Part of a small language model's weights: 2 heads of 32, biases.
Each number is 128 + 24 x the weight over its row's rms, rounded and kept within 0 to 255. Layers, rows and columns count from 0. The size above them is the row's rms in percent of the matrix's.

# layer 7 MLP down, 64x256, rms 0.138, rows 0-63, columns 192-255
size [ 99  97  92 102  97  95  94 107  94 106  93 105  94 101 108 106  86  99  99  97 101 102  96  93 110  98 107 102  94 104  94  99 119 101 111 100 103 106  87 100 103 101 107  98 103  97  97  98 103  98 101 105 104 106 102  95  88 101 101 102  96  90  97  97]
[[121 124 135 138 119 155 162 143  93 129 172 129 130 162 109 109 166 164  99  97  76  73 131 129 147 107 133 149 113 136 120 154 124 111 176  96 126 156 147 148 116 133 144 102 126 117 153 153 132 153 131 122 129 133 147 115  88 103 124 134 109  94 122 118]
 [108 148 142 104 152 104 166 134 153  93 116 130  88 101  77 148 139 135 104 139 122 113 128 157 122 121 131 143 115 119 106 133  99 111 111 120  94 161 118 123  92 165  98 160  94 135 133 123 119 130 116 138 116 143 140 138 140 124 136 109 155 119  99 116]
 [115  99  96 128 123 141 132 181 113 105 132 106 151 107 137  79 174 153 105 121 130 116  91 121 126 117 110  91 130 115 138  84 109 150 131 109 143 159 109 158 149 117 161 101  42 107 134 145 142 133 151 129  89 184 135 161 178  95 134 130 144 123 147 114]
 [100 116 117 117 118 100 164 129  93 119 196 120 119  99 125 166 172 166 142 149 131 160 100  96 116 109 109 152 140 132 124 106 163 125 117 113 120  63 125 163 113 167 103 113  76  93 119 104 113 106 146 137 143 141 113 141 132 132 144  65 136 118 146 134]
 [128 106 111 113 120 118 132 134 154 163 119 140  91  81 180 117 129 108 135 162 133 112 136 120  91 125 113 114 112 126 129 150 137 153 126 139 121 138 149 135 149  74  83 133 159 171 112 111 122 100 150 120 121 101  96 113 132 153 122 153 181 138 107  98]
 [161 114 177 104 139 114 163 153 150 126  93 204 107 148 119  80 133 149 149  68 138 148 152 131 148 147 130 165 138 168 121 152 119 134 139 144 115 130 124 140 137 104 130 149  72 170  87 165 153 130 169 164 131 156 166  95 135 172 150 174 121 138 123 165]
 [120  80 119 160 120 109 143 148 116 115 159  87  72  58 126 127 152 167 120 158 160 108 123 116 112 118  82 122  96 129 133 124 105 162  71 179  97  78 124 132 120 124 133 111 107 182 109 136 137  95 174 134 123 120 111 122 139 105 165 106 204 145 136 145]
 [138 140 130 123 138 157 146  99  90 121 137 142 139 148 125 130 148 125 124 111 120 139 147 117 150 175 161 162 134 153 166 163 140 143 122  86 122 138 154 127  92 153 119 122 134  89 115 163 176 106  92 147 147  95  95 116 101 132 149 155  73 120 147 134]
 [150 165 132 108  95 107 144 163 110 131 140 117 131 119 148 146  74 136 147 131 100 154  93 139 124 147 152  81 170 113 106 130 163 150 128 106 141 146 127 139 109 117 103 129  94 115 142 140 154  99 157 136 126  76  73 120 154 101 136 124 165 159 128 147]
 [149 142 124 149 142 127 136  82 136 144 106 153 153 138 120 144 152 164 151 105 138 148 169 112 130 125  89 140 113 113 136 155 111 178 103 158 101 113 142 144 141 104 157 125 170 104 169 160 133 169 131 170 110 119 123 148 113 122 115 123 147 189 121 168]
 [106 138 129 131 139 191 129 139 164 119 168 116 109 146 119 131 122 145 151 142 138 129 109 168 114 134 158 133 146 164 138 123 135  90 158 127 107 107 118 113 189 122 132 171 100  95 142  90 103 135 125 182 122 145 126 137  88 107 141 156  94 131 100 115]
 [123 114 147 137 147 133 130 133 122  67 157 108 146 151 103 140 111 150  98 156 157 113 119 156 135 144  99 160 129 173 118 116 165 102 150 136 115  97 148 184 109 134 131 133 113 151 132  98 151 109 110 132 139 160 136 151 136  88  65  53 116 142 134  90]
 [118 115  98 170 104 177 126 131 138 127  92  79 126 128 116 129 142 158 126 141  73 103 117 137 136 103 121 153 127 128 107 105 109 107 147 118 158 109 139 145 121 132 100 137  98 136 163 109  91 162 150 121 130 162 148  88 183 143 157 144 160 105 146 145]
 [158 153 143 121 122 129 118 104 126 146 119 102 132 141 185  94  98  98 131 118 134 124  85 114 150 125 128 135 112 134 124 132 106 129 129 102 126 136 124 130 141 158 120  71  96  96 140  97 136 136 114 128 156 175 104 139 115 158 129 155  94 159 111 145]
 [150 115 119 185  99 176 118 102 108 122 120 140  98 138 145  53  99 129 138  99 138 142 122 141 151 111 120 135 125 139 174 132 136 139 147 145 144 130 101 123 161  68 163 138 148 163 153 150  59 100 146 136 161  81 142 125 104 142 150 127 158 111 125 127]
 [150 141 133  83 168 130 121 163 153 139 102  97 155 166 111  66 110 126 182 102  96 114  94 122 126 135 177 140  95 100 126 107  95  84 102 123  76 163 150 139 131 114 128 124 115 117 113 137 121 131 106 124  92 183  99 126  82 153 126 111 109 150 107 131]
 [118 101 132  88 101 133 121 150 109 123 109 137 138 152 112 142 116 114 181 169 112 142 153 155 111 127 112 124 155 164 136 151 140 136 147 123 104 141 135 135 111 100 110 126 146 129  78 108 118 136 119 143 165  87 113 126 117  75 138 144 141 134 167 149]
 [138 113 150  91 151 115 119 139 145 157 111 144 135 133 112 179 122 128 167 150 111 150 131  88 133 115 111 130 156 139  98 109  84 150 128 114 129 159 165 111 107  84 131 166 190 135 139 153 140 147 110 136 147  88 124 124 102 159 108 120 103 137  82 135]
 [ 95  89  74 149 107 113 102 106 162 125 146 104 101 138 138  65 123 138 177 119 131 123 121 123  91 101 141 186 137 161 127 116 117 143 108 118 128 114 112 101  81 127 178  94 124 131 120 152 111 104 121 122 137 138 205 120 148  84 110 144 142 124 155  99]
 [153 129 149 147 141 147 157 130 135 154 111  97 151 142 129 155 113 143 156 187 136 153 158 108 141 119 106 115 141  99 109 127 139 124 125 140 147 126 133 118 119 121 170 114 179  83 103 131 188 144 117 110 124 134 135 159 140 110 140 114 106 136  91 150]
 [111 113  96 104 136 146 146  85 108  91 142  88 122 147 105 157 167 132 169  92 120 136  68 118  77 104 140 112 130 108 125 131 120 128 107 124 150 109 112  95 118 145 128 193 129 135 115 123  92 103 136 144  96 130 130 118 115  92 132  68 129 119 102 118]
 [132 152 119 116 100 117 144  73 159 169 109 144 150 116 101 129 138 166 133 126 116 129 146 110 134 137 136  92 145 110 114 138 140 144 154 134 131 123 135 111 108 142 157  87 143 154 109 133 128 158 159 113 131 146 101  91 132 139 145 188  87 135 118 155]
 [134 150 130 117 134 110 121 123  96 133  88  90 144 144 167 141  53 108  98 146 124 121  93 125 122 146  89 100  91 108 142 135 121  98 154 149  91  90 114 139 160 134 106 155 149 114 157 111  87 131 129 135 155  99 138 124 105 168 129 102  94 104  99 134]
 [117 127 105 148 133 156  87 132 141 117 118 136 123 121  68  90 155  98 111  88 158 132 134 154 138 164 147 130 165 135 166 124 152 152 140  90 205 118  70 130 130 118 126 156 137  93 134  83 152 111 163 142 129 156 152 142  98 107 144 153 152 126 117 132]
 [130  95 139 113 183 129 164 111  90 138 137 111 115 159 117 161 131 132 165 142 125 115 128 118 119 118 131 161 149 141 130 118 129 161 136 152 144  77 140  91 145 103 155 131 152 122 124 114  92 116 151 110 132 124 142  89 111  93 102 122 125 128 103 168]
 [141 136 126 103 140 144 102  99 210 122 122  94 126 125 175 102 156 121 141 188 155 120  91 143 135 143 137 127 102 128 113 128 165 108 138 121 136 122 136 138 140 102 125 119 121 107 136 102 119 162 105 143 114  89  90 110 142 154 116 123 176 179 177 109]
 [145 161 127 139 154 137  73 130  99  71 112 130 147 122  74 149 126 135 138 127 133 113 112 135 143 109 151 149 106 194  64 120 104 114 117  65 125 121 137 141 153  84 152 130 119 116 120 128 104 134  94  83  62 163 124 131 131 133  98 112 153 104 103 103]
 [ 92 158 116  92 100 101 115 120 167 132  85 122 124 121 182 102 156  91 122 135  80 143 141 126 119 114 108 140 156 137 143  85 122  91 154 106  91 135 119 100 167 151 125 167 169 152 157 137 148 132 131  89 143  98 117 105 172 131 140 128 103 120 130 127]
 [136 137  91 101 127 116 104 127 101 117 148 141 154 132 105 104 179 148 121 136 103 136 124 171 115 141 103 134 108 139 139 145 175 168 137 111 139 135 113 126 197 140 126  96  86 118 139  64 138 136 157 109 135 127 112 128 128 116 120 163 132 158 106 103]
 [116 136 123 184 147 156 113 149 138 103 160 132 108 123 153 117 156 129 135  92 140 139 126 166 102 128 153 159  97 166 137 144 108 114 119 183 111 104 136 114 129 120 110 133 128 121 114 186 107 124 130 114  95 109 116 122 171 132 135 106 187 122 140 108]
 [112 107 118 107 109 101 102 167  92 144 181 132 120 101 149  94  94 113 162 110 129 123 132  82 108 117 145 136 141  85 120  67 117 159 121 114 144  63 103 120  99 122 105  88 130 116 119 133 108 118 172 111 152 131 102 145 172 135 136 161 166 133 121 171]
 [121 120  91 134 127 130 153  94  59 111 150 134 107 114 118 190 153 135 113 194 114 118 125 114 168 130 134  85 134 161 111 143 113  93 104 145 165 135 152 131 146 112  99 136  91 116 165 105 115  90 125 101 139 152 145 126 107 113 170 147 182 139 126  76]
 [119  66 178 169 114 151 115 158  93 139 148 132 102 102 138 145 140 144 122 185 107 137 149 104 109 106  79 177 123 126 147 101 139 123 124 114 139  93 100 121 159  97 132 147 151  97 148 156 179 131 111 143 116 156 164  97 124 132 122 100 130  89 127 116]
 [143 104 127  84 125 140 131 151  87 111 135 115 125 107 158 141 134 141  93 160  97 117 113 118  92 117 113  84 154  91 155 147 117 144 142 102 114 128 100 108 132 121  90 135 116 150 105 135 163  99 117 127  72 122 121 116  95 148 109  93  96 116 155 114]
 [106 141 139 147 128 138 116 138 156 162 122 148 145 131 141 101 107  92 145 161 127  90 148 142 105 129 161 123 120 110 124 110 129 105 139 156  95 136 127 140  80 108 164 112 146 101 116 108 167 141 111 127 118 168 134  97 154 166 112 125 115 141 167  90]
 [138 109 136  86 174 120 166 148 196 135 102 112 145 138 142  89 146 126 130  64 109 123 112 116 148 141 142 130 140 105 105 119 121 119 151  88  93 103 128 118 141 103 121 123 121 116 117 125 156 107 119 122 100 131 182 174 117 140 119 141  87 181 140 100]
 [147 151 119 123 137 106 120 113 141 137 147 149 129 158 124 135 109 152 133 145 136 110 114 107 140 128 148 139 135 140 109 126 105 126 140 123 109 129  98 128  90 126 137 152 116  85 152 141 106 108 171 151 123 141 150 106 131 111 133  89  83 113 152 136]
 [128 150 156 154 102 158 132 126 116 127 117 126 124 124 110 138 150 141 126 120 170 142 143 128 105 131  93 152 119 156 131 129 143 166  96 142 115 109 110 153 127 104 165 157 115 165 141 124 100 136 141 111 148 155 158 128 117 120 126 113 101 111 127 111]
 [132 131  92 148 118  99 133  77 154 129 134 163 156 114 154 161 140 149  90 129 139 121 167 129 138 140 117  96  94 125 139 109 134 165 104 101 107 123 124 113 141 147 120 120 122 139 126 132  65 134 130 110  88 200 134 119 133 162 126 133 135 107  93 114]
 [172 151  90 152 140  97 112 111 115 132 121 112 157 129 107 121 158 107 139 100 132 129 166 131 148 181 108 133 166 129 107 173 159 113 128 143 134 124 141 127 141 132 133 110 166 115 112 152 140 144 133 135 123  84 128 155 119 122 102 144 108 114 141 129]
 [168 125 124 120  81 105  97 113 102 101 121 114 119 109 102 122 154 124 105 143  91 140 144 139 123  93 122 152 162 116 131 142 151 154 123 128 133 113 147 111 135 115 177  99 146 152 158 134 142 149 167 120 158 117 114 145 144 128 164 165 147 115 113 142]
 [107 140 111 100 130 105 120 127 122 146 129  95 125  93 136 143 129 107 121 121  99 107 140 131 111 103 133 141 142 118 129 134 129 125 136 164 134 103 158 123 130 148 124  96  89 141 113 103 103 130 114  84 113 116 119  98 179 146 137 109 109 135 117 144]
 [135 154 138 124 124 107  69 118 134 112 123 133 104 119 160 147  29  94 178 102 142 161 141 103 153 100 161 193 126 152 184 114 119 143 114 136 139 168 128 131 101 160 101 118 124 180 140 134 154 150 126 104 123 125 124 122 119 143 134 121  90 117 151 139]
 [142 146 121 107 104  95 170 190 153 156 125  84 114 108 127 103 129  86 144 106 136 111 167 136 112 130  85 121 134 128  96 135  94 141  98 132  92 141 112 114 127  97 173  99 128 156  88 137 118 114 106  94 139 106  94 119 121 117 131 147 198 125 145 121]
 [150 116 136 177 113 106 105 106 129 160 136 126 139 137 128  89  80 106 104  75 174 115 108 157 136 113 130  75 158 141 134 149 128 105 168 151 168 125 140 123 133 122 136 116  90 143 146  97  98 153 113 123 129  65 145 127 174 145 121 131 129 152 109 139]
 [105 140 118 112 118 113 140 127  89  77 146 153 106 152 149 103 106 119 132  99  93 118 138 135 139 147 117 147 117 102 152 138 166 155 152 151 167  97 130 134 146 145  89 100 151 121 175 107 125 107 124 137 151 142 152 157 141 123 100 120 152 148 116 123]
 [139 120 100 149 139 114 123 116  74 151 101  80 150 145  90 172  95 120  84  85 147 142  81 133 138 104  92 102 139 106 103 124 122 114 142 132  85 165 127 140 129 145 133 159 104 138 151 134 126 105 142 133 120  89 166 141 160  86 101 114 111 161 149 135]
 [141 112 109 130 106 166 140 131 105 102 111 119 122  97 168 189  93  92 146  71 159 143 112 121 130 128 165 111 116 100 123 141 128  99 141 163 134 126 142 122 135 126 129 102 126 105 106 172 101  93 116  97 126 145 115 121  84 124 138 166  96 125 105 123]
 [ 85 122 140 128 116  88 138 119 142 147 108 139 109 136 171 147 123 125 104 161 106 119 102 140 109 124 142 123 160 115 138 152 143 137  92 114 154 114 137 107 105 133 149 154 147 126 122 162 134 150 102 169 163  82 106 130  98 165 115 156 137 142  87 137]
 [ 89 134 143 124 115 148 135 163 156 136 142 183 122 128  80 109 116 104 120 134 107 188 143 136 148 160  96 124 132 110 146 127 118 143 102 107 155 130 120 138 156 118 108 145 128 115 132 114 145 114 123 156 143 119 110 122 117 129 109 167 139 101 132 159]
 [ 97 149 132 160 161 131 120 167 131 109 153 152 135 109 107 149 152 155 121 106 114 123 147 150 119 158 126 124 132 106  94 136 113 114 124 141 149 127 133 155 123 129  97 123 153 112 117 118 167 116 150 132 168 134 135 145 118 109 107 101 151 115 135 124]
 [157  91 136 138 127 137 117 125 114  93 158 130 128 117  79 158 100 127 114 152 154 166 141 142 137 146 128 130  72 134 113  81 144 150 130 118 168 167 128 107 200 154 162 104 140 154 101 113 126 101 110 129 127 123 108 136 151  70  77 109 157 129 129 136]
 [117 133 181 146 137 135  98  98 115 125 162  90 115 116 149 183  96  59 112 152 114 143 119 154 153 148 111 117 107 118 120 137 117 156 155 108 138 146 133 121 137 128  87 172 164 174 169 150 106 116  99 151 130 117  77 137 102 125 136 139 184 109 109 134]
 [141 156 101 152 138 117 118 154 123 152 118 129 164 150 117 162 127  90 105 150 122 121 112 122 148 157 106 129  89 166 123 151 162 157 139 137 178 129 139 117 172 140 127 137 130 118 131 119 120 141  87 132 141 101 109 128 137 106 160 122 142 118 144 127]
 [126 140 121 114 166 157 159 130 135 140 135  97 121  91 140 109 140 137  93 127 148 108 142 159 102 156 140 105 131 130 162 107 109 138 127 157 103 170 112 154 102 196 117 132 106 156 124 128 122 119 127 126 155 139 152 153 175 179 109 101 113 139 109 106]
 [130 156 121  87 121 112 154 182 133 132 119 161 103 122  55  66 101 148 103 126 150 115 125 152 102  97 171 106 177 119 146 128 164  85 146 151  84 141 113 128 105 169 117 105 122 124  82 120 130 146 150 163 144 151 146 105 104 110 122 151 103 166 118 110]
 [116 113 119 170 160  90  73  97  52 110 131 117 165 151 196  95 146 143 148 102 115 160 117 143 151 133 124 109 139 153 109 141 107  98 165 144 162 114 122 125 165 140 119 160 152 126 157 119 136 141 129 101 179 128 122 127 108 130 148 120 112 126 106 130]
 [101 103 133 123 106 139 143 133 135 160 137 145 137 123 140  84 128 134 106 144 157 151 132 127  95 131 137 109 137 143  91 168 101 158  76 121  89 103 110 151 160  64 126 150 125 165 130 165 139 100 108 125  99  73 175 181 152 109 182 106 131 122 151 108]
 [109  95 124 120 100 106 139 175 103 117 129 145 108 133  77 128 156  97  96  92 114  94 112 121 110 100 136 116 145 130 129 122 150 141 156 121 144 161 138 166 125 174 146 105 147 130  98 126 125 132 124 114 117  75  96 125 117 136  98 166 111 135 126 114]
 [146 142 114 114 109 154 149  86 149 137 109 142 129 110 130 155 122 150 128 152 164 144 140 102 131  91 159 118 115 130  75 132 118 115 132 121  91 150 177 127  63 147 118 144 104 148 141 130 197 121 120 136 145 153 120 127  37 139 126 137 151 101 134 146]
 [165 144 137 111 118 151 171 116 177 157 134 139 129 125 102 146 135  83 111 150 165  86 116 137 140 125 133 114 119 102 110 116 128 140 121  93  83 131 105 127 113 115 129 100 157 104 121 134 172 156 145 112 124 163 123 129 131 113 127  92 175 142 163 125]
 [ 79 153  71 168  99 139  89 126 141 139 114 152 104 188 165 126 125 162 121 159 125 114 116  78 114 100 117  83 112 115 118 144  93 140 151 165 130 130 127 117  76 152 145 120 105 153 134 104 123 134 131 151 118 142 104 120 133 125 180 137 100 141 121 153]
 [148  92 160  85 132 132 109 165 151 144 139 117 131 100 167 124 129 149 134 121 107 135 118 146 123 129 169 151 162 129 152 119 112 129 116 106  81 157 151 104 123 127 115  65 120 152 122 147 114 142 143 116 119 147 109 142 144 156 137 155  97 127 133 123]
 [115 138 140 126 159 113 170 126 118  87 127 123 138 147  87 120 150 109  98 139 125 131 134 143 119 151 133  95 120 107 157 135  93 123 114 182 153  91  96  95  77 180  77 155 168 137 133 109 130 126 114 139 173 201 128 110 140 161  95 109 115 119 152 137]]